{
  "hidden_size": 256,
  "init_std_qkv": 0.0221,
  "lr_head": 0.00363
}
Each number is 500 + 50 x the weight over its row's rms, rounded and kept within 0 to 999. Layers, rows and columns count from 0. Numbers have three digits each. The size before them is the row's rms in percent of the matrix's.

# down: layer 8 MLP down (transposed), 896x256, rms 0.0619, rows 679-745, columns 192-255
# gate: layer 8 MLP gate, 896x256, rms 0.121, rows 680-746, columns 192-255
# up: layer 8 MLP up, 896x256, rms 0.128, rows 680-745, columns 192-255
down679 101:548477491549460474482470460560595534452509546584375472511455481528550490465491565550478471431456617485435486520578534462548464485460518533543499490598505515502527516486556452496505472591481616
gate680 102:450471466513508450464536581418453584496476456482469447394504494522537435505492519438564430540583492518416468503461598545424435470498456432477446493494491479446410577458439493490438530444433427
up680 097:475444364412545564569476498532372444478450518477456454585515520455477498489510530469512439425525505435472448484560457481486487463423425445451456512495507502437352543474414435482463514496427561
down680 101:547552587477534526393587470432501593620598456496486501487424518537444481522487434517439516433450462420538552529556508535478590497439533600513597455406472542579600515546443479516514552484452490
gate681 104:508510510480564478454461397502474525485488459529456416494617554568485525467480513475547452395501551449509578430461496567552500391563525525579460551438455476538483510480478390457585504500445417
up681 106:397493480502518593479501548464534493584546457497438554523415535474567571549418535542500477460461597414464480431478497548507517526460482426539523471495536485598539404574564579447487450461577433
down681 105:480501492552495568572575547520492419510484475567418512504486503463470472464560551538486475522487425486546435497427493526541602574444492483571497480501538511526533479519468428459454463589492489
gate682 104:497491439424478537547473577476489595513503488490476551506501440512434498546371461554569566467431489468480476473474465518513505542540469461498494487435449554422591515485531454534513486465597429
up682 099:493496518524518559599417477423477448603551534537514494427502582526498534510479600484484500547472427426526521475490503526414451556564443430473523486618472518377490501424478555475529516628418518
down682 104:535481470469481484518535615535416499483562493503485535563565499577529397473496509364525531465447343427489498475537508484610512497552455530523545510578441568485549537559484518478475503460518514
gate683 097:483513530458558596449418463472519453422483476559501495500465521416414495609527564465482479505405511450478545503429471537541402434551502375457558423466439534488587443338473533490537403554606460
up683 096:508495441553493482454573502421525498506554525551483482500549520509455530477477508457485466436446570504463559523357532427543420530615498366618457448458495569473458506517451530499501424501497577
down683 097:619540472512454506552443559430483498583444523569568448476517416445424537444524458493480460514548538448446507516525557475437514453500508569514466575493481513503495533460506477503551447521473531
gate684 096:531380455541505527536527470444581477415552539551479494549539458589560589454496426447445451453519435411433603552468488481599458482516455493580470475493538559524521538479406563477393489517540522
up684 095:409503421540450475545513574456473437485465535537472456587521531534480644524548457529443480469563466490444545468497375505517501496473513436553438430458465605481491609500569551538489532481528488
down684 096:511491419533505456468480467576418465544529505586534467438528504456487447512502410466538616483541452517595486564536585581484487529525565501448593451441492544495444472523490521494584459542502512
gate685 100:562492406536451548585532454423458539450519474543572454479514503587444581586610527404550500468480575416438519471468497521453438523540506515499541525552562503517445503487553544569469506505608453
up685 097:424551535478462493489487528479489479525509465615507549509628447482527468555409554522542464513465462494469537449473527505477430482435511506516522444402497465553461604569530513502528449465535513
down685 099:603493531529514491507468492523527477494490493564550484529589563541514508578478494516615479509475509546505473401444400560573454460543506528387466515407613456469452445462483560491396522569529573
gate686 097:529412473578427444530522564442505570408531580538517484536531450416539546462455561446456376480439415515536502485469459577486550451525446465491521550404531493453439515416511418457615563552489548
up686 093:423528496461475565450540511613545478531607464459529460588484490541484587550512462440457441550545519571478513555510503548517485568438512530582462475467461590598504533529502580426483449507515506
down686 090:473530487611517465571497512567517464515495472585468485506486503588526449535515381395559504460528534507510586529457550431542474518457524552438461514588542559482490554448447506494490625475506482
gate687 102:508496449550515449546457534462563476488506510509511582462483561523535627510474514576441506388588526431597487444522492454457490499518484511475552490554519540538535439536474411504561561512569647
up687 100:538524456531533608475513417553507541438455479469539562536399499530556495568445555509495557527470497459546524487534499476448545525478532557444503445518440444389507488553528535515549430486510562
down687 099:552519617502471412543515531535573524493463519490534465409492548513480468437466565600603503523490449457602483486468485550492548519434406453497474469529530506542584473479440482503462544398509518
gate688 096:472540525530534501567571396498464588397494442523440587463469507538541544454443482485458627411500588556587536569471499433523519459586490515492498406455531521523468513465571446462452439572475416
up688 098:461464521413456485414568542501558499494438507520459507461502569481492560414501520472511464488437500320505573534532435520533439488482607518437491520460509516507603470409501477469518502507452499
down688 097:462459537482554451502536417563473530531547447471531489573461485580481472433508475560478517529495488485476511483430581404553589535580509523476509431508487527376495533541476564540516467548490523
gate689 101:408504415499477496557538519500432467475589433451410553514413431500588502394461468470443477479546486500543397602485424558533461499583512523489476537423605489484464459451483469436519528466551504
up689 103:481493397469543514514495513481527585518556565495464531460506553494481480501489630537584393564450525504525476377429460580488491496517522502562510417521465515531482430512486520594531547474481475
down689 106:470631482482469458475424482542493487542409553506486477508516521524458537539530524497536576511485500485491475591489531548504440539477586399521543582554542418488553568519461410523529408519511478
gate690 093:514460450398403524473442492448426476566525498468504479449467517495492467530473445558486404484529488447523494520570423462486576495603582526536583490509465549602497457524538481539547584496516585
up690 096:597503485529540542479503455507428464601443531371560485492556455391541451600459362547488421485475447511394540438488456555534401445500537527480507517504419495479518578452561541474438493463582535
down690 096:483446522545471521556420580513471554399594440582447493440449570528600420525488560500505550518497539468466425494496500575571517581458497498427531490499418483492586499493532508510504490502493492
gate691 100:511532503552532429563527599510434624500528370454485464477571480486516517525458471525507568543505554513472489488449525447525534454482479518655505395517436508494467459516437451549515430567475454
up691 100:566490504472612502505626520452461560530567477534418534569474403513608496490495452483469554412506538516406548511522564522550520496458522396502468528539484539466502495461474467570495470513562469
down691 102:635456412535502450515505494564507547523560500501472458480470479448451468509438485530639522452474459504548540486575495499485509475509524529451419538471447492457540557647533427503575463450466464
gate692 102:537501401508435526584426534557526447465443555493483541481471477552526506487557528542444480520506483484503441580522527474553468405473493509579575459476525507573405622498487479515460495496495456
up692 100:455484475522464448476384463520490455500516462441438553501503406586492413490458561526463497444576439429575542529560523476498477484514469370482470560479446467566528486394454527536537518523411531
down692 102:491512466500533506472599547509463485520455560478392544521480569509474510559410463461410598444500547486491519445465543399488520504534419451472512487497491395441406428574576482427489555453490478
gate693 107:519411490573517509507438593488598454462431472457522521497497513499569567509511491542460404505440448633521474541604622486481572568496483446565520498469559541514627570507468493463511461527437519
up693 102:537517512590549476486478533495534592583556518415532471529571436528521510453498375582446501514487493480531506471521441559493520496444479506600478387506437503597477404447481530455547575457411458
down693 102:493393525506432447476447513523514527502431520513496526514458613523509512542404530573509526569434439492550460531505641546582576424544509455477541487477419552480549460538512521507568586538521559
gate694 098:457574470488465463505478590418472462557458438455443425587470477461417555477584519461553472477436549550434469512468437502460522592536522501458501572598523560500482567531526488555494574513504453
up694 100:523494402464461520536550533506554596502489555502574524516457383508601482513449507513509552497578493510520500488406478504441573533424553544531566482443349510463438564531561488593466500513561481
down694 101:515509536470582422393561444492400522453515537477510533468492403460486522454546425585425480448542566454447494496508460500543511510438512559494490534438533539486467467509514509488446438533477487
gate695 105:443506413361528478465480496489488499535559513379506496453511528510538580475486500543566480433514493404436487513445599469439449487569444515456530479526486542477490541500512465519530436539417371
up695 096:510525486543525564491468632408516523505538511505557466503417486459566481468457472394517548437564439487413502586572449454490488548547482445360607467451467495554553361454470480544456625518497558
down695 100:478612540457456585542451490602542568510472466474508556588487513513564445545498481463560384493573542501513518532543466443511538421502480491541552515484508448479530481499456593445577463524526483
gate696 094:413436498501586470531419596538497560487600476605469455532440517497449456460475584546499537592547529611486503591511498467529430448495469531560517503425456470498491479444512505560503479534564581
up696 101:524446569441444421486632548468393583504564441519562465541555514481515466491489541534480539550495563497612528498475472519511530435535465476516502428441487494571456523491514487463526581503468467
down696 094:458492440497483524532539513453489404526422492459434535537575464463511494516508498539559451530409513469501594544549488490533443493471525507484466544536413489538452468503444495582498487512446580
gate697 083:479501510530556499533480516476442579472462462414458529573459525552504565575483500513471495556517551510548577464544437446444492419424544437519471539498525488501509486594513494601509570440528463
up697 085:474552468526564487449540575508441507486499458424475567448542452433545534484499445507548510481407437489463495548442468491472491509528511570491424436466515500481485520437483458496551564473403476
down697 084:515560500456505556505480468535555501516544495499520448509480520563462598456462563482442530542524391444493451465435484526530522609584390463506484515492452506512593481390518526513516477600534488
gate698 105:479455526460575500554393536516409479421502493456481528460570465490588401487486497476547468487505544555492529562515487516567434485569475523501480496446491541400462519463505393529484536506504560
up698 100:509489515400434540539401478579502443473548593531497489506480525511493564463477482485462514485468445426514482541557555466470479493601457472498546549451560485440493498491489510479545559479544475
down698 104:559535546482551504531522558516581525481457429574444550486595545551471451531561491529453435460460502518545537494534497452529496508519461506457451523492481430438537505507468545524515492551470443
gate699 105:540428408542497515469432561492463511472547590481574514425505572444506418554473568393446574453545464484495455583553589508542447462508500466511434504550473564416500510441420508467610540486521474
up699 104:523499352497442529462561485515449587583462524507499409504467553508494433484507469374578600496531520533499505527482585526510431430498523466471540540549558486599441574498436514496483629431499458
down699 106:477501488551412487481524463508509545453476482570423479527525479437563475467443515572575532496456571478499558474541466460464407573523453557494498462545560445479512486459552451538502490561411403
gate700 100:443534490571428516496525523413485446444493502404489499456553359503536507454548403485564449451498492518509469499500556526491471497486476403575586550536495454506635395522468452501581489534553544
up700 098:476545363518486542538475454443496407419467524462509516497507415534491479472515521553522467480556449543473565480512497484443559498456566466502505449552584500553586385528494477579545407547603595
down700 104:541455456531548506477500488511552541474533531409511555444520497423533469517478527454501485515494532377519489513476592498447586462540464427469530503433576425501534469464463518512537482481522606
gate701 096:490406557516508448541481624484482578501574443507473436612549505482504514432516577508449546459489478506525459523479494567543505573558488540562525480478526572510517491526428437420511504444589546
up701 098:436368405496526536441503405484407529528492460522543515508499480527519460475499465508452564505475493455548483613521453466533438555550468476472414520427492499453611428472463503466522429503523545
down701 098:616489502496532576586395547478545526510447516507429548524479568443517490511540456413396475463426412500458429465611476463514432533508398475493466379473481425468518488575549471533502530512482470
gate702 100:530455450528566497543549574511541531504502492398484522367506479461501529473534437611533452481521581520567527573508560510518473472454450539523543491445423560497490597417527439483460522500548488
up702 103:412455533437502511532498409578519477439505499488604504461477470389553533488391481563593464347555568497521498417462534491468462476528467511445511562559461378510474472519495496461521579433547471
down702 102:536549547511493506571474533469602577478504531477475437553484485502506482481580501526533384527461462488419503442548554493472470490499416459487513425522456538430498568440631522513441539506414530
gate703 100:517497470395518493501487476464395424497512495542520508534537379541528564554437525409550471506495574466499530614532448527504654496469484424432589501529508531571514494409539501491470601463512562
up703 099:539522465546526541514542452498508574590464449497499479530424413499488583428515568512582632528554453515462538466492445504505488460527513500447403459596379476550470504536421483469393595574439544
down703 095:440434444513417461564454553551400509528428486395504474427414531462533513545527533560450515544564460410432541546569516480496471448588505525578500506577513521448443578502474499482528474406470414
gate704 096:479360480474592491512427543497533452539513424530489531514530415555559449428543574516514534539475522565443519509593533440457473464493526565495473435505460534486567432526557440417517519502451574
up704 099:507495463501472568557392497487576513495511458460500461482469447510522539504448506514521475653502631418547432437524518531475455545489474500505520534577480514529505500391574447608517411547453521
down704 099:525635522485482476489544567478585570434565529515562511398482500539384550536442412461500424545454524491514520476502610523518496556583510577490566378385529486489512573539566478544497518508359469
gate705 099:405466531462514569456469379455614470468420497491493514495485449489456520473462455545484496518510444501516467494420482553610536580505515459492517530456507547516502485497567500554583411524628542
up705 098:474497504544492537566534454434469460476480535429648456440435426467504503582501428584461483564507478474464478404513455532521498462537473487583520468517531435479406629410516509531531523549557470
down705 101:516466436540351525489587492447432503469444547501518492482501479480481513498613543527486563485517544509483568467505496519539479573549574412584497462553584553538501509559513465450520543493457503
gate706 100:426408584536477486486506504508502515524488470566481454456566518538492582548464545481536485470499428432497526488494535485554517451529581484506552570597526471469462554482516428631529496488591489
up706 099:473430484488515422542501537466487467542423488562460460462474557548433506388492456541533409453391530504514389591557539457494409524524464544507524592524529485434488503488422432424498455573487488
down706 102:365555495516473558526533454530570472477477451519560501542466464418497530467421421518523499497635493449449492531516532480573429499526504455534540420471527525500480500447429475499513500485445528
gate707 100:546529414494469484462501512607451557505451338526464511524540515556536537502467559399480550436498492449582593499472472453486562557557504488453494524559397470579460608452532484568563448539454469
up707 099:479462444431544531622448454458443432535442480541570560444430494515502598508476531546582509570463523484503538542491481435474535530533526483493546438469441470481504555567458510485545585489405456
down707 098:517399486468515554519437435449537497487575454468447491383444420517579514538440505479573445475515482464565501456533468459543467505434477491529542420572475515541456455476614477504504449491560516
gate708 101:529431604451544491430519545475519503528497454466532453536456441436419430455575377483560525503495416424494562526484419493569478581503365590410525473441418590487559475380598455463513527491444493
up708 097:566441471472486562540457512438583463498570583512456454488538483567543548442438468588595469476475523500395533566478419493446500454481524542595545611563497515445439539568641427601463494498472461
down708 100:430566465570516578520543434460506486525575527490601535493455542423429553512492494445514484566512465459484481462493506417544488565596587490553520520475508508573507533518496500477523434513579524
gate709 100:636497582498469538508527455483465513442529515532483424554511527533473511554432437542513542529569472596561555575537547519552479444557486524490374395550507543499619455474534512563511468568508560
up709 095:478480433492507531428471504446425454474544501542530566467426529474504441554606478453550547520524447475529477504461570540483456408504537452499469562536576441474490437426478467481517480558531563
down709 096:530546525504532472511454394579554432472519565502445475570631563492530486474477552486568548541444394399513501570544537493527389455510521490480489496514448522416515522507528556511516574594504498
gate710 098:548486354575462526476561469491486492612558478535404498522425577526477504483548466525514449481490492487379503528526428562470513563497503493463510524462590515562486549520483509509479544450510463
up710 096:590527524477377608519411568459548435554480492565590567571452512494528474491519574481443509464451498446507424506525500529518444626530505494481448510508585574514493445566482539460549506553530458
down710 098:622407490486613446505521465563516521487491401489556495543463524561487498487579498549470531463471518519545583503416556506589438460366592564494523451546464430528458516461522441600484403493456549
gate711 102:438496483553460495556536522611432627373494504511404513398467588428437468468514363503500558536496516625457465478455498580607412502436481537442478472520504607406511510466418444422509372529512508
up711 106:552462456449463503469491589528550499527601530449502569479441469436535576495555515528539441533557594379414411411420482529447523463520450483452511437533440471511461469513537558502480500512472500
down711 103:499434462482494511467561440525528522394456432456449508500494536519521418441495542432356514494413514532553440520516480496575496459547416490402502515498524577564609495417480439550523474530442494
gate712 097:432471487529553491498569536464484528442489482595519533433477475498482515493441503478428552571403520531471473532490448462602526496572481486443455476481451441512510467488513342582495396416490493
up712 104:399555514589494474542415466441534565498451538447562515500566537452486547565453487491520464563462544398528403411435493497483441514417460509508468506411540490521495464507577382434425534543493632
down712 102:513507435493514483432535472606473499502522473554444563468514393471502496466498513489466476560480529615552496472433450450474528530499503641507479556540473413471474570454411543654438557489428557
gate713 109:552530507444532447469468519446532497461470469453535464423475457544516584424475629465548428427473495422583509554547506546537544486572450538480478498400528530440548454534554413504614469524566573
up713 112:601596518531548404488420462510475474510476531422468425539469413527394495508544462412465375456480461586486490554537567446541472466467499525506547431520568463443437463483579416546558561547489448
down713 112:497533427541426563514496511516498500509464523498499523590520456392563433528503586451627592497495458546469467525491463468511561502585461499525497356467464519522511405433521536424449460561524451
gate714 088:614460503488566532462508555461445549548495481464517534440463606422529560573498531576591482484481476412484463545406500545461425447505485522555500475477398503575467441493428456458475498565547462
up714 092:461506422490478624549476569564526416554518521512507469503514447560511512579511478551553495533468519573450585412479486532437552470493493521496572488526497490486514486504432527477567377566410504
down714 092:555426572579451442592521529581537487438533503452624503412517500587566568479568563525495486521449466572500435520480533613497562482600532518474454549455538402386515479577536530482551523516428470
gate715 096:536383494486557545515484427531430507508440416584505484472542586478528576566495536512443476490497504477420498552478473542415469501507506462534498454514409473564538511429420531556401543504456565
up715 100:453524535487544565401431458434521618496553557534463479482519622554465491565476452419463393482447531480523481585446476513651498450469538588409507449507482464512500462526569523508572465478417499
down715 107:533573507439513504562517575481387472517355446548531465522546475548389601528438485539465499574478551432452470494435552536498526464485477460600559456465427501428420494507548515388485518467471516
gate716 101:488475452485472567542485473426449575542488571466426456495426432618476529499500433511457450435462510416439438523465493620498521432552444414449531484464457563583501604431598490521528583512457552
up716 095:550497488474469510491525472450540556566452495435591468534454508589393599494512447425500452460516510499526520544442449485422490489456546440476519456497531514561447468450457553474476519458467432
down716 101:472538416524560509542530462465533592441483478493541524507549571423468583498547493470504518576569577559532509477555557427466458412483346469526428496550410569286513512420487554497517464488497525
gate717 103:536503502507515476516465469482393564428549432563521473570579461516495550537516554494559467478477518490581546481471403495489609521452528568455481506354445501555512479436587365478502525418528516
up717 100:491450599532427515497525556483519399517610464478547517540485451509545557482483433612554501588548529459484481466471631592482490583383544535538503494452469481542461572489454492429504538514493499
down717 101:522400517442532485487442495533500508611436496409536480562497547451481484455523387569458467458546404530496480476488557525499471558541470471544505400623510563496537431459467539571421447472504525
gate718 108:569492324503581427495498445510476550383502462570486508496476518505374559548497581539504433463534482503512556569510472493519523477533471539610553606503489545450528466510650498520541491530512443
up718 115:537529519453522516531492518561527548485537548513528562652525412480608502484633492445572519465405535522467464485514549481457464488502534560466423394530485469565527506535367521481415478530446487
down718 108:377552470479430476542467576470409474573403549460499455609482442552451525520556474488443466470525534501464569482434483537458404609437500503452481570422533553523437497566457512550527453495570482
gate719 102:520460457569525547399520546510474540437433512542412489490497544468513503513455592427591614474456546504498432507490538494478558474502498475408424483574374527488501406468410527629467441461547638
up719 111:498520543489439467449465403476609427547532440494603504455490446462493488387522447429534470507465482444518533496452497530585458451469422506474605389464506504482470491475424528460504505505537498
down719 111:472470530521595462547454502434487490499513489451456487504532556470514388458526518531368548568545546437424597478456434506545594490484501463451553504494460460492462530485382490540454533563434510
gate720 094:507443495534447584456430514539409508478489445507443538375484431490473486505595536436587524423443592524439502599500540491566553540515482489526515543468490466498433428578555506611487463540570534
up720 093:528524387482499562422471509456533495514530541532521510462470441459526448441474426451550515502542525522400494425480514502525536512475572431466458503507506441443473480506535533524416411549559493
down720 097:497531372429606567522456451495513440548464478590454451527548457413581449518482531395515503492467600476575387450554387549462464494494529443560485400467468485412585465546489548514437464366465447
gate721 099:581530478468473478489519489564505436425419436539465458555638491477510470482473429508417480491484460460502500503487529523574528559550455618524573462598475459485462473476475511492504477429550562
up721 102:520510481461438549394528439476481536446444465572460510459469533480558433530506551615486457478497475374475507517546561560598505601535479507481473621467535464547450442427614488461576461564456485
down721 099:535508456479557406510542524542449451488451515539468577452524478545484464504661493526447434508418460470436484437532499481587535526439437541518482484485458496560503437574445516493487526441499590
gate722 098:477535498555401573534523552505511507478558532472527527474487540566420596562509410523463480600484445480496399453478462491465459508511503516470464475555498510599538527478496468419490493518527522
up722 094:484522492447536441527452532442524491483529544591479537492514535516516471464539512457491576556457523531464578485452507542558418576440496531497559445498465478507485578459543547467529519440452468
down722 097:481482460450438460503511566422479465486524452509368469465529508521610480442498543455529647458466427537560583453523442512518542477443566568511563595512572548409460450461541455514439480548457521
gate723 101:434533472449527582473521492537527563467490409424521521414542588610401466545440492477478512527496564510441562465488519508569488463492592448483484485466531593492511513469525545564433566553529444
up723 095:506513398436494548611471444446501529469637525446616531517525537530496621464468449521514487483498420435388551389471505532571433542476456467506471420468538609558449485515491571504507504468576433
down723 098:533478488470518476528560529526510496435479498499505480455545570506460540510590528490552441506498557451450549458523547566472480410560513392524532476604509487538568547517534549479496403456446396
gate724 103:453482465539537417396529498523439477466430493586455432447484504472481558502415529553562515472504572475573416447480474468469571489548557470424465523510487554491569472497586477523450490478578518
up724 101:554569512493448552526529510556478494476531522480509512443398478500490508542564491519538561488511469586422643522469567436497467512443453503582497573547509557545572487488542466538427542547382542
down724 103:430434570539460526456507485485448475472586440441471549519435490461535572522602407500535521484527498488441546503482560498395569508493510457457496481529561456448550557435413506402512524469518539
gate725 097:534460492496471501475545447441495504441496515394427499495561490527503482493502467521492523481483514451466443483500455531450446572488628478558440491560443597540481447498481512590361531408526468
up725 098:476520488518454495519474526486549536484462517499541462510527385447504495429554428429574501471545617438497562468474482462458424470481462477550538525418532494505514447505505464456489443524434524
down725 097:536561551449516495437476503578424541552462493567510478438483619460472470477527476464461447502575376615517491571521613418524527487487433506480456554512510585525505486509450475475481544475521582
gate726 111:560549422632526578545458446555478436444540525553528498471589530492527606404456585399478518505467569537494483539467511533549486393460424494493544594527455616427576664489513536456526485483558577
up726 114:524554510506507585576534472463587478457624491530505471480509516463508478589533576475471520416431488565479569480522434492558395550399449474617461520480478540434542545530526648495514521566498530
down726 114:518503424539513526508515507589492496480495533583489451519537557489468516503557493494487596528485464380566415426532540534512507484455539454472571483596417476397477555537484448477477547520427502
gate727 101:503420428514420511438420624523543517480489481553517516401481464537454552553532546546470454505429470401472562495506531466591505421486467486455517523488456498531521583471501406527472492494531499
up727 102:573448545479518433512479495511503479464511522478514443428552551569509453498373470539535463527512539518510462410520477447413512475553504462607439461412513454499427549485548517548498439496458487
down727 100:574538558525497465462513538476456545436617547433518413515572488520592509563457524492585524443478567424483469457398567491477543558570554436444505469526424502592490519546446480525458526466531483
gate728 102:531512416505541510526467566482472569474520404483492454455561530468581519438456526501547497400439461469542540496441486510522570483499496492485550512469544471519525531519438497483544544446486541
up728 112:437514525484434400535493451512517523508518537485512490438491496434612569629554497577380574505554471476547555417465509417541500494495522468499569447542418561423470408448581488445441480541557535
down728 109:599525474441522536419419459509516391493540522432482395534514393580505558533494399456389481525486496510542493589457465542487462529563497568517523378515531533482483517502506537543484542548519625
gate729 104:405446452536472478515444531487502501429508476452419492536405525483515546500535487534518620449493426536501533564457517485462396476542639560441611496557575493560532523485503423443480502527485543
up729 106:575551491570528528507537486526458474528462517509502536597540499502615478497599471573484461525537535509525470373555516533529507505478414501520505466526526489451508578425473529567522498489523505
down729 109:492468471521495506602544521431438547565518583549488513492479533520500453460707409538559494586528429558493614513502463502460505545588494503504507458518500510501609486424577470564550473484494425
gate730 102:435490512436524527475440437525483461494459409503464432570493476496520532548530455490512522650459528516574475468571468453533505496605437440499541416463514518499549557534568515606503524584454516
up730 106:559608509489418481588482522447482593470542597564521492490520431503522468418525543520556494462472438442466552503446500498519529581522524515471541456500481401454531472525413472325510524481464460
down730 104:484535517517535536497428410501539442525475475511420460451457481430492482592532537470521574522443459508477500611536446509507504552543462514386537472455540425586524452539594459566534511625508572
gate731 094:468532463544509498530564461480464440467524452461496467524451556578520412530561619508412535515445521461567467579579446621537495491527544386556431571512459486478492525449553537553487416479540472
up731 092:463530467520397518495544560616500528553463498502468500477506569469447573407540460430460536595512486406540467527592438464501525509473478478552530528501506501526564505528453442436526451443518462
down731 090:453441506472471496478617463434524495450523529535516550524561596483421496483497498579473499503532530536443484501587536632564590523578570432499441534546422540451542499512581566509488508542497487
gate732 102:467389486538476452517492429476484541485438414511503530504441400459442475549381555518544498470565528464492545446556484496571500564564497550433537557480570569449443435513417462542509417500526405
up732 100:554403470548500421494569553542442479489477471494514542514474502432454467457409490620514480387531539472507468474495542521539529494457526505405493461541494561538429404611433498455544485545490441
down732 109:425463523509483468565496535556559500538406476491469506510525574517480525496506419517380389435429617439406456407505528410526620554571541452443548508427512428451529443496446501460532500584542387
gate733 098:474552465579542440464492486497613527515529516527489582448411500529508410487507461583533523525495513486448626465437560458419488515481469483502494398505476497517397525476550361524451546461595519
up733 098:494586514517417405555475453429591536495481561566556470574484432485471429505550515444456505552442395437443572608509535495412571570523503455556529514550512457457503500457499500541512497528542514
down733 098:516506492600452423473496532531428504513456513595415567424464564488471633479372491500492582513495497504391595567555500522433527373441441414455557483437461566448528499562641529443463496537449621
gate734 097:481507645528493471411499464444505451498441495581535480505565438427538614476495585613457476479472437573415467553547515487470502413475440490525469442551498506496518511443471546553533480495515476
up734 099:524505465638503514473459494509514401580459404505478522437516518525393433440484557447513522466476545475419479522547473524358437394511447554500538463488437468507401455560510556537543472526504448
down734 101:485543451452472475507503528509531555489518513495401544560522603477546543523481477547492514496452439499456593397468501438556498431607519474455560511518520560502447497510453470440481473554504382
gate735 099:548463520536509534472434470473570488470484562455441471385523459502457428465449477397566466622467505493454504562562470499500556397515622409517516485390509454447452524468523512474427511501456451
up735 104:550526485438520524500528557520457455553445539518426391445558463508427482522515564476463499507580609478463563503560490480451545432473522533583487518485573521429495515445484575440472543461410540
down735 096:488557605525484531593544425490545444497476500403505512569498517479445476493413531559623464494497578563479442483524398520476528522528496470525512570494487501491449532579516503509600441508530479
gate736 090:567515538493440461529583527515524464425490525407519503427540454491530528567372446498499532486564520560439517446452552529463587449507473442591457520467488488519572423448407536563519498417583491
up736 093:538411467548440541535573466398527508469542500457509461503440450448475538518492520553508470535436560472452593592485466445539461576527524405534485490603474538562572545453462432502502484474445481
down736 090:520606531493477417508522594486528538555604533618500501500501428432467486492448515457416484482484409542505556475494400521485512524514438528416507527492481544514413493529516476515500483507474558
gate737 100:479456500427520556564451470467523499447576409493527426494411497554470520541522451514523527595552478474481614448512524444609543517475463529501444532501574527502472502501472534596468505536530500
up737 093:536389585479386491512421481535425564510522423506404464512514537400480518521462515423490466471407500492502481552458574536462477490563505488477526515473488555461500483558577527550510487480482534
down737 096:452542511526541492542568572401537446519509595482500501433520434546384574530462445508552594456592403592458528413460504511510549493437418485544560535458507517465551558549514496591494516599450448
gate738 098:468499573469494539442513466497558516603498463439506509505541434501433494459498519509557380558568493533501470528424483527447580511495504394344535511457457447483474462499477572545512603441440560
up738 094:501438479484527639563518517499514476489503458460480431472543500534540575471514485454578517461559456501459448508519619456547504556470589452423536544509560550513532451496459560535509598520476554
down738 097:562529626454432519497535526580515448538486489517519427472466499478588559546439543531529522484464435488572455485542491451515491556588574437533471575502495546519439411589478413539439499405457463
gate739 096:527518486545448573515360545592430448468471541512447505502554579531520621528560555467466438472494482589499517496583540530422506433525501569515509535448490520571596485486431465596546544478561486
up739 096:560550554518518482522482499414541398479570543523504509479478493432467481545438591504447454476404567580553428477386645483468461516514411511517501467587506548486445496523544507433588441435432463
down739 092:508478445505525452511544439572519484553591411485543489523523496422465530544603470424494551492487486541524511464459583471481488442425490496539410379473408519611486540500442525462510400530428526
gate740 097:523447571504454525507535526543475472443397422538478427388593484458468573493508483452438564522471476491484562511531503615497533471473360471438525479501520587518375525561488427521545477414537540
up740 097:553458446485504465532417404614526597501513546528510447534423565503520609500498602494573472462530541428544542587564452493524548547442493419499478479455456422450505534444515530498526533431497589
down740 099:416488371510491539465437418511534480490455569418504478493470518603563472524547539508626478455599409489471509434576425573432541482501449540580507508534511436492432538527503580479462516616586580
gate741 099:520561483428421528568480562510503564479525593509478504577562444546564529430529559575538454488611489480603522532478513503408574409535514479451476475528459553462483540532593498518601453495438489
up741 101:502611474490471391588534471479494461448416512546431542526545533506546525480549477524422546545453441517465559478436486514542463441484573545494489530490516466440519516470540510549501616499522492
down741 104:575516533477409496414522589479485544434502528461416563546427505486559535464513476458412497533514481454511518552479515476444382521551501392562541530470436545527513567559519529565591440433450490
gate742 095:580498503582503573556450532472443387522569502522548615461548471441462481505603494542457512433512503436463474511579524498485494504485540568424472429570541472549507528532529542428450493544493390
up742 092:485473558507578538471419483492452512449520485526580582479510465521479499504524555426474361439531513446511553515431418448537483520489472507417615567535564526495581541550505467485523500516468506
down742 098:445444420541471541494516449532506560515534565454481513469512481490469485433422476428519468499584632524617544564568421436504461448443501470497560475532590577547529513579485470491499501509565544
gate743 104:545482514482415416446464443535504470559501577471468479495569514617416478568489457452541569447507549565540523450440503534452519512545442474401463447445534507465462527500460488474481524539461487
up743 105:507476488456637578478513508443488548578545511509496466488439501523532539541451478476481398395564432412435487561546493463486450536519559553460552432558510519486535390559577475519465486520561548
down743 106:485485524456502559461454504590514450563526620614521511494461500568529560519613510537479499482449531579447391555440526436496536441635517459491565527632543514435506467542550468460529545534541530
gate744 106:518559417429522570487471485492514484425539514516456477482560491559494509531468500522594456518486496492498494478408540527498466535561467496526431521466512560501536636478525460533513455493367520
up744 101:462493536441461527519515463480461505518531546496453517479498462515363468482602452477461499416539472492480598415399541506548481532435558452496480480519483495529564525499531515506531457546402426
down744 100:559460572527526520543559463475480495483405468470524449479493478399513611504414588443530506564469589445455473459397429485429431508482415440486469545467430551517550529583542524496427508478542500
gate745 102:418499493587546607486463533470576489493488602527536471488457549515523568415469491517475519540443442577553497480666501490530523492385427537515502454501448558572467406511563424529419509533389460
up745 106:550569464596493474514489481470509426476435511477451531496490513490477493441528443458475504492522497587477511495547543431467435493418465359446519386452377511508455497553449457491417518514478433
down745 108:527452444510471427500520515408524474516489515518477553466518540427477527482566570409479500401463462611503520519527492535551538492516483514543439456537456449590478492488540497519453483450439497
gate746 090:490476460429521472507509529510567509487554512468598614472577463476516486525528466510585545487598521545518459503509485468534501496481542507518475538549441522553502489472502518600451538522449498